{"norm": "rmsnorm", "parallel_block": false, "init_std_o": 0.0321, "init_std_up": 0.037, "beta1": 0.95, "lr_head": 0.00731, "decay_shape": "linear", "seq_len": 1024, "doc_mask": true, "steps": 10422}
Each number is 500 + 40 x the weight over its row's rms, rounded and kept within 0 to 999. Layers, rows and columns count from 0. Numbers have three digits each. The size before them is the row's rms in percent of the matrix's.

# layer 3 MLP up, 2048x512, rms 0.037, rows 1769-1875, columns 64-127
092:550513544482519541486474535510514401506519499519488437540443500554499510485438471485548533545485510549475549480520432454540485452551503429474535511504535521542521489491521535482443501513478451
098:489498602499459461457578543494479493591507520415453533448624485527478482521521432500572488515453424493486532466480525504457526516487484489470521519443554511464571480451520515471474521493468515
096:551557550505470505433592470449500491538444536471558498529520515469562493464514497536505449523493493603489538555563424468542472448483562486542518525540507535449534589495538571500542456513393492
092:489425515533479554517618455510494515594457504518482516602526526526535529521484509521430517608513463461506495438453446503481547486520419505534479482468461558455371491442512548469569511522448456
102:500425521532482520541496521531471462459486457441500505548512487469456515459497514569553499524559521467464515510518570487493440462556520512515575472479514505469458458506522504512536514501514481
103:437454506518576458512554538458567493505496508533474610467506498477432436404483525410487501494455450473496449454506500440504493458556456498468477484444524545588583458486468455444512496467455523
104:499543475450503674496473493513524503477528533490481572523488554455565517515526597494505516535528530418484473520509528517455471454477480517509541499449534543482516537511459531494525546501533445
102:519544513488463556403543578514506525635484448526505473519508541515525604472527495487448468438496463500554469507466395496420424474553497530574553556503463490552485490539471409492529429477524486
097:506460579538458486523500481487521429418462461561472484565548477585467453526543503523463458463512432463516529518515531524524537594481549519478453478555513478525489553485481442455504538513497540
099:536510538517552513429425481521434496509543494467443514472488571471556467479509493498500489536524478526563503424437541534476474506526471513515541484473597518481440527548480577424590537566530471
099:532534520481543434511466471496493496450436432484494502514473527518518438504553538450517492517491472522518541435464435503488453560420500537574516424482518474409516513553520582469519497541411393
102:522473473483505474474458476489471536514459484482537474517546526474490538467450535468482511505478519517513517520545426452467476522508508531506523491462514490558539608471492517471527517452481544
099:493475467448583470548435507477560478541519526535460442499570471519495454565507443509519512482518473499511470513587512483457540567580484446440481550485475434493548594590474529537530511490511490
100:546549420512522489515485486464478552512459478542515526467518511459463499440490498428535503502485504550462511463511525463445457491520527523573524570547427527551523491421548511479574410535479539
092:511437480459654481524477479507489562442496493463489536499459494495482536518506504499504495451517536485541508458524480494524503472513463546577471465556469498436480488430521476535492478468489490
104:477443433552476454464441493480449474514483488465552493505537559564557571525487491575452512456428516470492551495553561468511497509505429510495479448496521443483512539559526475549464489486550438
096:406451571509457540502477469546495408454445444521479455504564509513540461508519445511524502449491570556577501469486539490528501479476478565508490524440597532486550593508438497501501451509480478
097:501475502501492454465453459503475502516534487515569524570489470517472530460551540544478423502513488475492463521526528469545469458536450495509574513456479487510523546466565540501532536538555548
100:568463547511456446472519473597555462457574452447509513471512408527518498467535483494539484524501460450472491516509506557526498575498573458531556493485506512518511457497448479479481531448470436
109:424442495422480562484510488462517429419515547571481467449510554422471522527502488571498554516532495540493525576509512493556571433468462512481483516542559484494467524544475501405504494448563552
093:551537492454569450520536539486553552547476504547415549526475497434537433469547553504585461449528540498533463488511442514531518448572573529541500535482425494492425472509577561506447467530475479
096:555462465442521535526474485486510547516509499495486543458523513508483526510434409521532467556495586499518504557525465469569498496506509498522539545468594502487519572479515464472579484492495487
110:530529494426481555531562506449483497486436511513491507522518543597444540561516506517463503543452525475523437478565513573445476468502484529530458466549531517463514494438468547454489458533545465
103:488437468502495529507503455509530440461486535496569473444459503478554483466515482483574600526512482512512498494527446534492450540496583501417520506520579462467530519518491477471439524515515549
109:473544617477604460513576543549493422502504512521489525471450478460566459514484540522536508484477498473526508494569515515490540454506539489532463450513477543458509500562535514560513462469532482
096:525488542429487457560522495538495511532532475546490493498489450512527533579470428512511490504504462587559450399493512563566501496460474463511565473514494508430521475529463465524503510441595507
096:482522481502507487468478517454487440511465443482559535452521524504481516491504559476519549532477529584510547455524425509543446481461458525489464527598497547480633507461466482443528520498543483
100:538506509505505488468435480592460473508424514518463520491482489474486535533457536506469502487568499491500524483515516417528549489509489481520498492441446447479498472453530478465501502465582455
099:542543518547525511438476490479449512559535483476543514443492538480517480533542498534444428463476568503489615490494475517497459553497509435466520452569547530451468492456503477441431595508468497
101:497552549581416487454499524485515440469515522538455534553524526555469588438459421488506500514520498579507603444423496535524461464433514488535472528456530473547562491461458477470476462478532495
101:507551509518483505492462442538458518439509450501520555565462505460521489495482446569495545494468534511453485512592539546561497488486505469431545486457499471490524508491528576550471477532526536
107:524419485497515544526512524496442536491518464509473509472459443453477534516411482409548439517541475557454518447555519508541510502504494477457467508510536534462517452477507558508536483495525496
096:511522436469515471543478568485523453534559497539504530448554515470543509505452506500515464538480482464495594505518516541561468516559444597498510565453508441497463559412556527496481534524533526
094:483550582508470508483532547498523513452458422515527465486527523547498488467436447515576498472571535507478466460473474451496514451487490477471484538543524435483463490455533535430548503466564474
095:524512515532515509556572544451483534483485503468449448532479536487459488475534436465476432568521460499473608506410507510514500487521507489478529505467554483457455520516488493447484491525480499
098:500508445590501486506561453497502473404461485553556538481461555577546521460491532507486505547536474527442498484501494538519551516483443516433457522479480434433502531474519478534503560493496498
096:515509435484433524489474467475513465580564513475447545509502457516498577500517471473535533495482551448569581411479496507532444462478502551528482498506485441527510486440530496547458450535476509
098:485543487495457487518502462474519516488570540465434549560489557536556482467468491441523533466546569555481539543619494444491474509452529488432521568413522448530566499483504574506419431485541461
092:520534513507473524536558455476549469515448541570550554540512505502463441446538458401519508474519556557571471512480498524507467464503500475526516527512465403491544485466509506482530488561508584
092:533536644512556500570540527444585542490497530623515512519524535496568478501521454468559547446434488551499488514511496504509504492479391426511480470436507502511486455413479524502459528548439492
025:559476557513601469503454512447527506546483544526468494519497465529428482476451469469532493460501503517431542487485533483535533484545570559543497507505518573492490558516495557565461554475484603
097:434574473482536464500512532462501486540482487444427526526503476458498535448520581451495424575589513499476551456588580413556482477525525495470490533541530529526498485468423530459533505494482483
093:441582472533460550498537479500400507504513570538534574564469464482488443552466483514525485556515561445487508555513456490469615529472498480561393490546501522450466508531481437451539426511513453
100:507464508456485515537498519538460499538530490545427483518466493481516521540533581477510556546505519519486595495461468526568432532475462514505468495460545545476482522548516491469593438550517572
093:458478495492492423522472558530472487485494514539515522543444448477464445501501495569519525540534470484560418539514452517485455495554503534498473478491483485447497491495428491507514479484407492
103:465498569520526480505542603516526478506504511527531524393468502497436550525492522578541494483470545457520492479483436485552429453453486535501539552501478493432584500516492493547450510434482555
109:453530524524404531584446479486513515462532471501475490521451438496550517501522482440523543571537505569518504552554461493536453511471438523556510508508436520429480465502497568475547530538507459
096:496509508481571507542430497490454483530508538517483458474532548548511552593517503518505468467515550472447568497450498491491579472475482383498550547514522429444453468492476522507494522452489429
097:560522491491543515525501491436560465556517540451580496431494526523496539452482486594461494426484469505488488471423499603449482493489448478535547580473522506512499550483507516482482497465473488
105:459489511525536571474543513516581455462529471482497496533508468534495469491470564477451474483568520431476459504484513461449535530507448450558510513489459486473487448446491513493460546578624517
098:522424485471503513514524460569456549464442487480531526491478497485408474495493495530510426556483503454522462504517478455545554507449444504494544483445406499465568504452408536479528464531529511
106:473426451471410558575473564530485501401480579506487497487481512436521523447444466480444553475494510424456511503512505601544542603508502521489507479513487439499513461462606438501549492451538494
099:496479434477501515492517553483549492530522504587539506488520456455507544511514479529473561512446535445435513457509475542510525532582500424435498524433592519415500482484467488532506540428545533
103:472492491472485494539395541479505444552502565508439492583536483498459512494482494497444462474505523549538474482523520475465556491467542407437553553558483480502385513555540453509483520430558467
095:462468537509511469524459580436505537548512541522553537513472550526511503428517512551466512482521470509567525544525453543495499497548512523549474495502513417484496426498515518532461549422503534
102:481506597526468509557445426545596516443487474479461445417573465502522507478474507530555529584476461601453471542542441451471506515493478578540500442477406547476466553568513527554524525497472518
103:486518459443447486582453424504529459554507463487489528549425462558480422563506549493531491520503551449525529408451455499533532507471477542447441491493548529493508457497474584506462473584462474
105:418442459549459471527542510486546473530524501543525514431484451537487543488546556498509593450472463532499556473542530530513489483454511464438484497497429556468448492472501489482545487471543495
084:475502516566495539507487498480499577483506458515505469463522514510548436443451521460509498485547481555518488480480556484492527487524535460443531457555519475497470519482502478441475521508493537
106:544526551501509456477511496433487549453426484479561504444500535523450442504494442566580519558413544500403482530532502491542441461436491528497489529481485531507496540383509499438513510460461528
107:458507513471501530551489455469525494541537532445424523550524465437571459555422571503460505537543449491493478531550477503497516488415477486421482473389473522471529461473502516478512543469528457
105:515466494459534539548474453496501512444611530504471506614486481509477517433429445451463529567456516519492488502538512546479501508442494522554528571477477536456489488481482507458527500534464405
103:500518496530477506513562488581509558478514493513513540505457481513558452489585510504490555564470529576491531540519517524547521460483529529526486513449522455483516507490501519508497488532500471
102:581547523457517476496453465535546433427553578441513510463462458484439527497526514457561474483481434486555481505549479517480518442455533455492510505554475536556585523502401518542524489421509381
103:522496540530557492551479406575522531469521534448478568544522478465424597451472460522521512456508459508485477481540504510423508434558510559529523508479486477474529486463493442470490473526509417
100:509551527610496495555472543483536451420553468534480512477461519495601439433478474483478446522524456519374448526474509454532509447489477496492602620448461525450506473501451484493539446584482546
100:466512525565464496548481443601525502523484468499496463508496565496483419492512450495504538438510511569451513471527490533447555503507522521529462494426548545542473556500538495513504481407431472
100:571532485562504538581452530475531523555446443516474525506478498421437487533491510449529497469488552445424494518476528464527493497446566511504517523409518511461478497461501447471474529530497486
097:525482487586572532433486537526519524499518534536476435553557482516465559560541464534437532473553507482521521467487481449561510534456517500518513429503534472565473466520503518481456493571569482
100:491503537511484557515465475470508559471544506475468505497481579448509537489474474489491557527431512433565548541531508477509563508459559507479506504499460483460416502527466433567500501520489451
104:485474527501523481426534467579446420477493478508521500496487486473531595508502500430549510509561424536530511524374440456448451539529523448488515503485454532510502522519504455497477517502578563
107:456480523548572513483582430524487528542538442489499532494505509479460468572520516579506533503529454517493527563472545541456453521430495494424460456433459455448500474503446539475453561547491419
099:492494495573471508440491461520452462544504464516516480498533534515477502491545512536461547486469493489513410523505415511533549516468558464494520486501506517492486433524497438548503464525521486
102:516427524521377453521433461454556543484466474486489471532486486501483556510492473468468542549411490418447496424525508442538553475504527548494552491485423547493581555485542485412521492452516475
097:526435571516486477515460497529476493535516501528533501431499470596513521552500538584547521479498485494489525504514464566556550470476499469533438510432425542503455516537513527525533462521514503
108:453497509435477497495476494438558536485506555599500481406447505424497572456443536472423559454492480543543508495533456507480499510508457487496511451523493465479442546584504478520529536488513572
093:533496431532607500509491503511556539484457537435499492598471479485521477429512514525521495525528465521439544469481442567478524503509503587490522460470494553427485499483513511435445540526508530
099:548531408420492503544449524482492487491490457469538530490490440573514519546492509526506517494553589541454481473544532522499497479548640460528524591525595515549598499542430521494494416511527527
109:501516503501499582523475503566535543469591541536492556485508467432524506506429467537525532558503509520447481499501470515472474513478562520489481478546516519458572467424499610484472440513550558
094:528535513544510488474513527499426480507460465487481490575576429575488505589525406497482476542499458481538578434448520469489510558583448541501500501541503493519511555536528466480513466526404548
099:462505573466502544401440428475537476515484506550462508540492520458498523537444532541519557483499526532518482477541514438422569533442479515557465574389490570563530624441488462430537519461536463
100:475492543542507496416466407577446455466522521459483477459529496485510476532564476539505569527485469470457426542500581573451505496490490524511520435510457472558495475538510407517488497529485479
094:501525504530450529514558461478498528493474475449560517524525555546534458503521537473527436465486494506502585486407441473449480533522543476444450451564531524536516466519516578528453527529582500
097:470501581519495454545522537530552564457574567455494496504527481518588509456453501409533532499480457560515492508540462510478505490555532539465450466466499490557513582516466497500435602412514462
093:549509519446498487423515523507528471464464488465491538598487504458557478508466494541440550441541505473525489497436572459502567562530525523476533511490553451484546501523583604491478515501503556
093:561498437534413458478582468479481543501544561510477542549470520529444501476530489484548514509547465516467530511528555484497514495505444498449440547525526530497508579528469520563521432433511508
102:461428501500521498512495577578545552476480461543484513491543498477494558578439492508495506456506503437514515508550458553454485519539407486550467415488536504436502494481538432535502554545489556
097:549513581460481529528467516511508503565511597544549429468494485494512529490466630527531468461551599532501488530439461517472497499501488472513543505506453495546499534459425539497545477477515571
093:466522483558479531454442501462532530473446506511550520537521526561541428523441585522546476532585496463497486541475524441412506514458521492531508454541518439478472545489430488496474512486497523
101:572444498518540545480497480459495555460500444473507544545463489475528489459479552493438501523481559496563486535492471530505486455525627479498519508574555460537557517531509480575460451464534504
099:518489528479512432485432562532500549485486415493480503528471475539446477581493485461451485513542518464525536440516480520525484521496518482375536464507457502549460529555521423516492483488454510
095:466441477552512441501559482544524487488572450534547498501438542490484502537464459438535442540512516503477482488546488532521491566534495507484597440518527460493476491501528498520495527430511395
102:448481511481460520432521425458456543555483471481554520546473445555484494468455556495530490534504465541551476531498416475459471492586494464460438521466447474467493548494440532474476473503530478
095:487471566442498493501432434530375483458505497494582424528431564567480523481447474484582493474484483520471516471468503621488474539510414439427529477487499540498430481519519508465462518540527505
100:507473458477478517485453499442466570479569546536488538506463478523457540518461491486461512555466460466493480519465479514522462588527520563475506487539438558481484584481455476542510506445513534
108:484500478508530456518491558511491505526558502526487477592481514505491577493520570558482548499507419500500553410475447536466508393537500600504416471434480512487472545509502413491465485481529467
101:481477517467463508495516530515543479582477437471506523449537535457507574496466515457513490484511629479500497472487516545430527513459498487491532404540512448513527463493542468510500531527492523
101:487546538494513437495514514514509523523511453531551515479441458519551530521522552567577488465512504489466500468460579543454525548480522480460523532510463490566486508514467533504478481517553540
099:531493527457563512492498547451533545488518493450375481476543573456472457483506471518520490494540528554477432482444540482522570584494434450497554536478518497503477546551505555497483478520562506
102:467470569498525473519552471461476464486517527556480495510521471479532468501529489438516471462490569552471501443493469571488507481499600523491544511520445486526495465505499510486462558489533581
097:510517480465475508506476483501495524474514458514456468549461500470446482566446604501502544542554541481607515513504479520560529543542546479524551496561546537592526530534448499519523509544507497
094:456493532453512481544534514517559530495493467516596493536466527423488578424421493513535466551456470527537601556569500520494456466520530500510513498505503566531527517507523476525585506493526479
097:523513550529439539521561515505554462405544489491451480437479473476462593508486501465492504523520398509492546523466507480443492434492424518545500473521483530533438552544491437473554494480435511
101:520440506533466520481477444483473517430511492506528449481540475522447463479529556422508423504539533476459520499515462528479540503475513546469577509477574539496456475486448463492421491478496398
100:461397485612494510504527471535504534503436497477551506534512542507496520578418529500510523488459492491518548480499454474448571489481450510502512503469495476431513507455492519536483449527466486
102:558521429545506503504526495502516514434544539564506513458549512497537539498498470519456466442497585472551513371523467525459540526511553463500527493439457507523472483390457534556540537448583556
099:568543518563455560544551424493491500538500511522478546543464507484464440513517448470444506501492535553485568491504550482440538414482471517460493478517558575551554478491474503543499397470419477
# layer 3 MLP down (transposed), 2048x512, rms 0.037, rows 1769-1875, columns 64-127
091:419558483539484513432567499471443476480529390471471532518539464476544484491535548570493458513449553512552456548514570511465550483534524476505593533438439536502510568459528456545487484456491542
100:472462529513572509497471478427467528465541448534530556519498423597486504532513460534462477470491449554458529562546420504485542440489518429509533492453453480599483531468510493494544401575539505
099:547465448496537552458457582420460468543447428476501490433447430555453501533517470430481506534519533456469453466535537531532449438519485446480450522536430462468557522472550520541465447589546494
091:563488500471529567487486579550467524516540534481522503479461505504473555442563538516459468491474457496507480491466475601426515538475509530471500571464458427500592453571471464495567449474519492
102:460587489520537490492491431476482473507584519444442469544538477424538487425469548498511451475513520478518557556523519438465539445529477483457548512456496528504490563448612472543471475513471464
110:567514453518498575535495488428456556451522488466486532496554540529547510548502483470503482515485486439504503481453481453442476499483457453485469424514516551410477540431537500441435531402484496
104:533437462526485527504465528461534552459469562373475474513538429470465546539467530446508491550519518509566501474480495488455516491546473515526372483500556484442445473478548558532471485475426474
098:439485505440533543493487458505517492521482510488530457423529535473493455494460498506461448569464427456544483560508516509518483536509462542452556549525486551449513527571453434510547555471504486
094:431536544445572416471436453518517516499492467422537512451480456485599521539481456470553505498495435535465509520482502497414509446520429524519544577447535494460481479460450465517560480523450450
094:553568460477413500471498516557520572463500495498478559481432411457495551578423464446503504480490551487489501491557549485469397517533490524523530449486565428501442492489509552492490468517564496
099:462554486483516571480477530448535516497529518484497465523513591502511430505447436552527479499509541460499445537493547501500527503475473514487493490537554506519451430505489478485537509469555591
102:527486514525520414541447448459476541547526434496462523439547578593462572540434515528505448451494496500429453487409520458557486571450473591504525506543543551486489513502513445556549498500450443
099:572476477481487523481374437494570568522539510516591510460461452508533481449512518438559448560446462537538502482452507515453540554518431432483526516501503547535439403503477548495524526540565559
093:504470601495462547499500491504551505505512489473477588554558507512408536572491465465454443473560565461512505562508461480421513425490512554544538467462458527448445464428507548458517483484413421
087:541575494494449463505527495574536432513518515480432555504497559521468527573526553452491508511458483470466512442523547513474486510479523513507489517538521460490454546482557524439497509498504486
107:492545428413547472511558530467493454561460438425453447486524544553528427529557479503391432536429490453480524479464501506471462517403551452538484536542446532508481546527480528523437416500560596
096:606512493521456485518482536548562491469579541466397591449463559514556412501478512479509496514516513517442504509502443525525476509500490513560509446495435528380510502492496520567433478460484531
097:474405517527508461434481550473526545438458426461453517479564467565493567455484460506466536534507523490488492558537589439497491540466528542498476593398480514475527501514439537504496457603558527
095:510546502528488474481494527509514487473493619506512471542469530469449470497457508509451471437522520522498504577503521402467502560447521444514498479469501522543508542395474513552452456547473515
114:497528480446468472497507568511514593409503442509495423493509518548428446466454577521447512525522481577442482614400495526455447506487545546387516514498501578476514451492520427485458507550444482
090:501534459478476498492472486497511532492468482519540536532479527513448477505456459505521529434487502518478442549508560505498488479471533566527483439552528581548481503429408445435483453531484415
096:514532532465540533552502498516522454505507526526454483488524442520519527521461502531523494507445510441382529407523472472475518466463561513437437528525413497470508536477405521471464463450532538
119:490529504435572445521470514530567501557508567462525547491421526521464533509606550482453542525478466497528484518531560555504483479531453532521486446488477515496509491501469489488500478483456545
105:512486471514462512482574511520514487525547493484505509501501474545492502516506539439501491515495471465459496604439514533424479546446436528537484464491498501577459463486517514421502510472449544
111:519499451562542425536456461451529486480518471447504516503529460506543495538487468520512415454499504458472458519453504460523496537468508394516564546560508519610538569467544505453508505500473531
092:485511441466565484535542521599449541498482449473458489474513491456473514519502456404353545472497512480516540565570466488517492529509454486542448559426453439547527569485424539559442611464451491
086:497468467510469497510482477535533552546483450472497521515544477526523485549512478491501525535409440537477481513440520501472507509469544474497439471513502481507384527483521524442538548502513463
102:506521582546484554511500520496601506514536466551544444521502505468524553418518645449493494524510589488533498441505494490467450449538501499483562554515502479559506531519505520589484489489449386
108:445477432470476481509436462468534516540529527472527461512434572522472509544488468402448457493542495447506434495509489509520458501489553532533489479521494528515494433453635545533492536517517494
105:517506399536575544455569412530540532562531487484468511539536505460541565515506472520444458465536468526468417584526479572467497473557479556484500490496467458397515462478464506524449468524464489
099:494497615567449476477441573491523512506480451541473419484509468521474467514486504523485480541529466519529495490527434411524552526481509543517511555465451514476469488517517553495470474504490448
109:517470493526557490552513529515519556458524510466466497480545544469545447566492474582411481528487516495480490532609476438504477526478491550540569458470471484499477495463569548510538479498456473
097:501430407520546444499468503517448498527543514491532483580483531514548491510547552520425524557543506514482475560456519540426599485530467510471511472539536478543489546553502431470519488504450517
095:531443430500543541524501463480497477589523510488519492437523502410472524515521506489489461513517529540381549571554456513536486496554463467547504545564529478514534514480495530549507494497457529
090:527569474502482478532520568533538576535550596494542511483502521548462472523461493448545446476521416524475511474474543505502513530511535516488498441456466414500451515514501498498520522466472483
101:457552549541437477527530537486418521538453535524442589493450478549471469494485523482455437450515463493560495508543499484475483479520491425571498521581492473516487536472556561515492465480534530
094:496508499541538542540481517441521502471461474490495505506465538495602477492416533574556469453487452461468543481445396473465492504523525458509494502487561482464487465537475455495518530526554485
099:510480482410533487529540532445519522442498545431528499511496525511451405465505518510495640571564472580496533494550489523486478496405461516517492575497441456477539511529472489473466602483472516
093:520509544507527530535480483489452525536551523495535519477539505448510549528474550551427474516472501468455462508529513462480531554512521502498493522461504458429518518485457467421547470508488509
091:485510485476470468462484481497448526520524462468557506395545457490504466467490488544513453495524511479508409502522457503461543497488493513504509531478430506470454467521547478560601451512545519
026:435487433514511469492570587448524524443494501531483557463517499536530455438453533477519488527501521440402506484488541531444507512515504528455587520439494460424531500520490441439486420479551509
103:464473584484574465463479511466523485565513460524558516485538557511440494482488526442504432514565515547489497476477467508546542541520503536575515472473432502483522470414522446502497476537491445
090:515403437493551436520503582461500478475507493493526455498538490488507486481437476532413470501460449585501418447505527543465429464535481529453504453503529497492541493443573514540487430521537532
098:508430480551494488538479523539518499527442514476546412475493524452499482483473461533540507439485524552479443486505543458561430434486562534496572490528489484533490455513481479487510421516536442
089:597545474500435520453562451467558569528526493486540501470532503476520539483504547488490534447512524547421542562507511540536525471531495509499528530503493425505553559530536459536467490526520564
103:457501421498495468374512469485446492509528558520475486576500507518522494469538476465561431478540452441449554490522510555513467493481473479498426437589518464489490492523538479509533484481559463
108:454461548444411368478494432483432448621452561478534502486463503433485442560507568472511519503456549457496479479567496466518553415525457492439520499503559549482490479494475556478502498541511524
095:474605518469507524482498491419503498573552525560499553439483517503504423442545518469498481465445484488475508476481525490492525534515514540511500513489456590529471506510516459444514521542507495
090:437425460464517450470565461450408426467423495464547478540477559495458461556522525453464498501507545393563473531496472446549575459567472487515489514462516553470458485543505430592469524510469518
107:525540518517479535563496472445469544514563470474497538461461509470529486513476500521610505545449483537495542530518479496589543509449438448408534473511555504560454539491550499482559541465450554
098:473497508517515463522500485553562468532439537432459494441464505500539510529544476527513483508546437523460540511444554537478527475481516544513474527450509538473528441443542489433412466524536551
109:452472483436527497531525497514493485447514498439473493610517527527488465476482457533538488529532501460517466486526481452438533437480479476458504494505457505509530615530504485517483492473479508
099:456495473470492579521562563495448533409564528398430595500597526523533515484542450469435480501465490444453463495479500526436512427576497575576537578512530519445516502504379474443427532562494521
116:452495474517513441455539476443485446541530511433527493532442470482532547549529468538500545477478521502485443506430471481519463526542599502500527531517529442508535562463510545504535537558484534
090:516497487472542546469488488564499462513479533427520515513472602525454468503550481468479487520472473421492512503483537549558546504409521519508503527456509476471484482493596515524466549504505511
105:550510421552463430424547461458440471438430495563557448487592573525421510544526497508410605523504508506532430575482510410487471451557588470462464477541632479514548528465453597529546554499479476
095:494484492441494538508571503559462506515493513522440530509510492512515482510434507494576496473496474425476460565498489516441507543502495450472499536508504489487495483401519504476528475483512481
109:576428486506577438493565543621486466524464508514549499467523505515466503471478440496499471551582504503459448468536550526508468498461450527529530520525506464519458550509487469496535516461457546
085:581501470515499484443500499483524532494530541460534438534509486475481540528476440541396421463475488445509508460495513507476504500544471512550483465477561474519505490453517487517494523461436488
104:569409509557569434457481539535490496513514496469535463503520467484440538540450475483513561488521501533504504524495495520584524516496467409400490506402553561443512484494532468511531482499495485
116:534539546495515524475574516491468482465471517476468487548525510525490536489589465506497465526471433468475475512481539481494514435498512556537577504540525467529469452478523550470458566412526557
111:413496544421421518541407547496441555455509467490502499507430464501500486461462459462467431411503485530449506494426479510497507513556445557518457527472416567465466517537537503433499470503532472
106:475471488512520512463497512437481501498525469487451531491543501552478533466498491492518508543473503486478522536467486475540593446516561559529462532590525534443467565577463528485479517598450527
103:466473534482531486454572502469477493489447484506479569479512462463468460445505514459492408528449506453517433535452538492579491533545475511490554423552535537452511520513542563444457548531518496
110:501545537498471463421502506515596495476486494462480517505453554518552407500445531516501530532472533508496449436520436420546523474519509482504459574508525502579507542511497447460493411489515551
103:524431568521506491446554511480552564392474485486484557399553435507468516426569454537467507521536474531432494509484490539444508473474503493462468497518443560453511506502544448497456503480585532
101:503496507482452466482555526545418513538476490401466549531487445457408564543561528546476502427444495496514475543534479526510542458463551412502578545569507507549568421544507406414519527518517586
102:483480540506424526481577518504497550566492491487512522481471549572528448460474474514532558478456492556466474522531415508488483509543559460479528475552484471458477554503486513491436569490546507
099:543481488431539546491483545492559494508425509480479488455424490476509534532411475471471467495549472422513452469493451606531504508500449519539475533507491561541452589516455531550530474513499499
103:500501468444501568536418534556488458584515477533581551527474460537491394508478572508498409487595426542476485413519567545524408526465453440500543488514435550523504430517612478458464484551463480
105:502419451516531523578460433495517522427560563499441485478533526484470524411480439484542420545511550508418421566500506450539514503555499483492503509545531479489519512494558478533507544532488555
115:502525467473547426491478517501496523537543569509544496446495479517550465539554463539460539519452505536559437443461563484534449511476430513465455489521495517521519504481501419537461434468558493
095:508444527468507526475549460499533496576498520488536437495584493567508484489518500498550585530496509520527481503518458523518471450502493467473490511477518476470418464468577440486566504459451516
105:486479430543570567440493539487451546487511476427522539475554552519529480449512482500563470478483554454498489550490526505483453549511545505522523522428514483493589504439513518548521431499546551
096:436481481478527515489511464515465422484492471493522462417468484403518509502478572510503488520485520560569472515566454474464468495507481544448507488440456522506453558512552439518525566499554514
114:515484475475505511534493530483546554500526531454518451492533499503442466456498499496481559508553493448387545495436433532522473460514477458531543456563491543487466475493516415464456548496587507
089:567462493488497472509541488508461555537536490488433515446475513486497462525478463463466493491509500413574474479525510549519477613522455513446507529614536475528517530507494487542492480485447474
096:479495525478502500490594499493560474591518531459452439505625506538521555486550477510489496570515488555502495473528533535409493465568484555642580511468543530521518471545504545488532475489499579
121:447448493487537504525488551528529560520491598488574504491469502473479541536539512471463503522390486524568483488598516498517533511540526482479460507524485541521519547389498545494520462544443498
090:489535485555488508474498476455531477539580442533502489566452446510547552459582584470507467550498577594488493510538538540454451474424540465478486530517585583471486483480532522476520454404490393
101:521453459462561488564482521534493517501533550508525490490423440543464552478519435492511483473532514538488552535480495557489443461523531524414474522495496481527484500461507479479529470592522483
098:477561528574485509529497542421538459468467568491532491445429471502455478486462415466518512540524530453547566513487492509470549519409410515496566450544571461437539524501485469516588487530512503
096:431537514451539512467504554463513521483498489442544470487494513509595522479460566525535488545511517508520511509436516471590522550499511582507543604505472546500514490507537495551442541510481495
097:512480523451486529534500503444512502455527577505498496578480529509479466486500448543520490471520551533464471429512471524504518586514558539448559553495440473493471445453461448423503532511495495
095:563527584477560473466493522557518579487425499494522449498499494586447512500460570504486510527531582463517493516552460587530481450515516527430555537511500450548428518572537429494513513614495401
088:495518497554490510544497570491505405512516477542484529513541520416607496506539442523503556488475554510531537491513577383508504485567474405518579537485519489536536536451497473527522466486450476
104:461491527520523457453502474479564511458436533454430503532573505558527465542555539550413478453494510524490548453517512555442470513564583486515554551543525469485448424492468445531547489477496518
100:506487460550496457496480509478544410483422527567459552516491511509461526491438484512502496515526482492512502476487497517457516443489509467500485505451493555475539520517519489503595507539535434
084:544454534471446416575559478531525525502526509474430496475542517436410551482532454397467530475508506515545532445477470544531527476548521538525545540528458540507478534493538504463484485493440512
098:523499541543472471584473439489496500501505532509501448524501489458493397554478569504464453459446516436459524467520537477531474522542531444560515539514538524498457479431485530548456475471460507
103:463493480434481478435484449486446479476507483536515487446503514463503525530521451504488565571388495515523477496497517504383497444478473411495463479460449472448470481457504539485547503496542512
095:532496467408534445596556448501565449554487483529521535495464503493454452550452508434471498503485486513520434458491518502461494471480477439472523449506538422501455498509424498500497580545532535
103:473477582457533494496499566495515537517510466463510572502524530448517464460544497542509538533427511465503476399416506456495515537478534449465463540566483419419514470528485510515553538486458492
088:535529446492536584465531492494510524491416513518485501430504466562521471427550425482442536589475478583491496437546507439561511447465523518429498417563484579439469537486472518517514441482506479
102:431445526523449494478512495484522497473516501468505507457491472478615565514501470571515507501467517485495497517498484470526530406527464469455470450462483455453515449554533500539512518558528485
111:496492513523505496429479577560494628486454464515514486528554452505409499535555513500536467471550516502511504499429531535529460509520582439495500526458560498490557461502488486562447549484505527
108:478532468494547499473558477465501456555409540473517554442523496499496531498505541490494566465507489510460499447491470497508512489507518559494429497527489525496504551551467507483494489477515586
105:486453389516504516503501485468477507546496536509523484475510538529443516454497471500513518480491565537529540562467553507429416517462539552498453442506539473463515426560481541565534524474545514
102:535465495464460498420512528496470534522518474503520567511492509459522481439553570542520516471524482525458461421492482540523466510496488468542464475499519509493573455515497450501496509492487488
100:406501527513437453516540471442495452538482484575455525513545485513534533469488418526477492551497486440524496520464511447522491489524491545507521502500464514509542566486464459500463526493563400
088:548525487456506560508484562473455490518510451466461520546484499557503491460451545569578536514491545478529482498470511525518470506523516517502440491435463539472426425539522513449535470480519506
092:475540515440520536486473447523561480546493459509581611495459543514578493616423494497511509521556480498503432404463454555466500486516478535427532482501498499477461516508453510457495503498500506
094:487486478504554494493510572472581495580483447433480527498501511529478510481448382502485447475551569546462418514586487538514486488606538499439512518489574400485519468481527473593502471455581505
096:469477447467477525557504562452476470495548491538508539543477467469516548549506447477490514522499490543532447512542485469564508498517486421501568439531505526537538569541543526443499442490521544
103:530519528487439527460578484485567504483590566525476443514448512466503512518474437555534500463474546467514401481499507524565495512542503468500503512500416446563523469589510480476468485476536533
106:453504456477492471460511503512503489553533533545451526431489489506496540532491528512487494538521489432458471532481472503366543487518551476496543486469553462477579499455513522521443540453560567
093:524435519489467502508438464396454474443461482514482484480546485457510381429504490542546518455541491553494517551517491473518471559534513566499476516531446542461543548529448526506501483485502543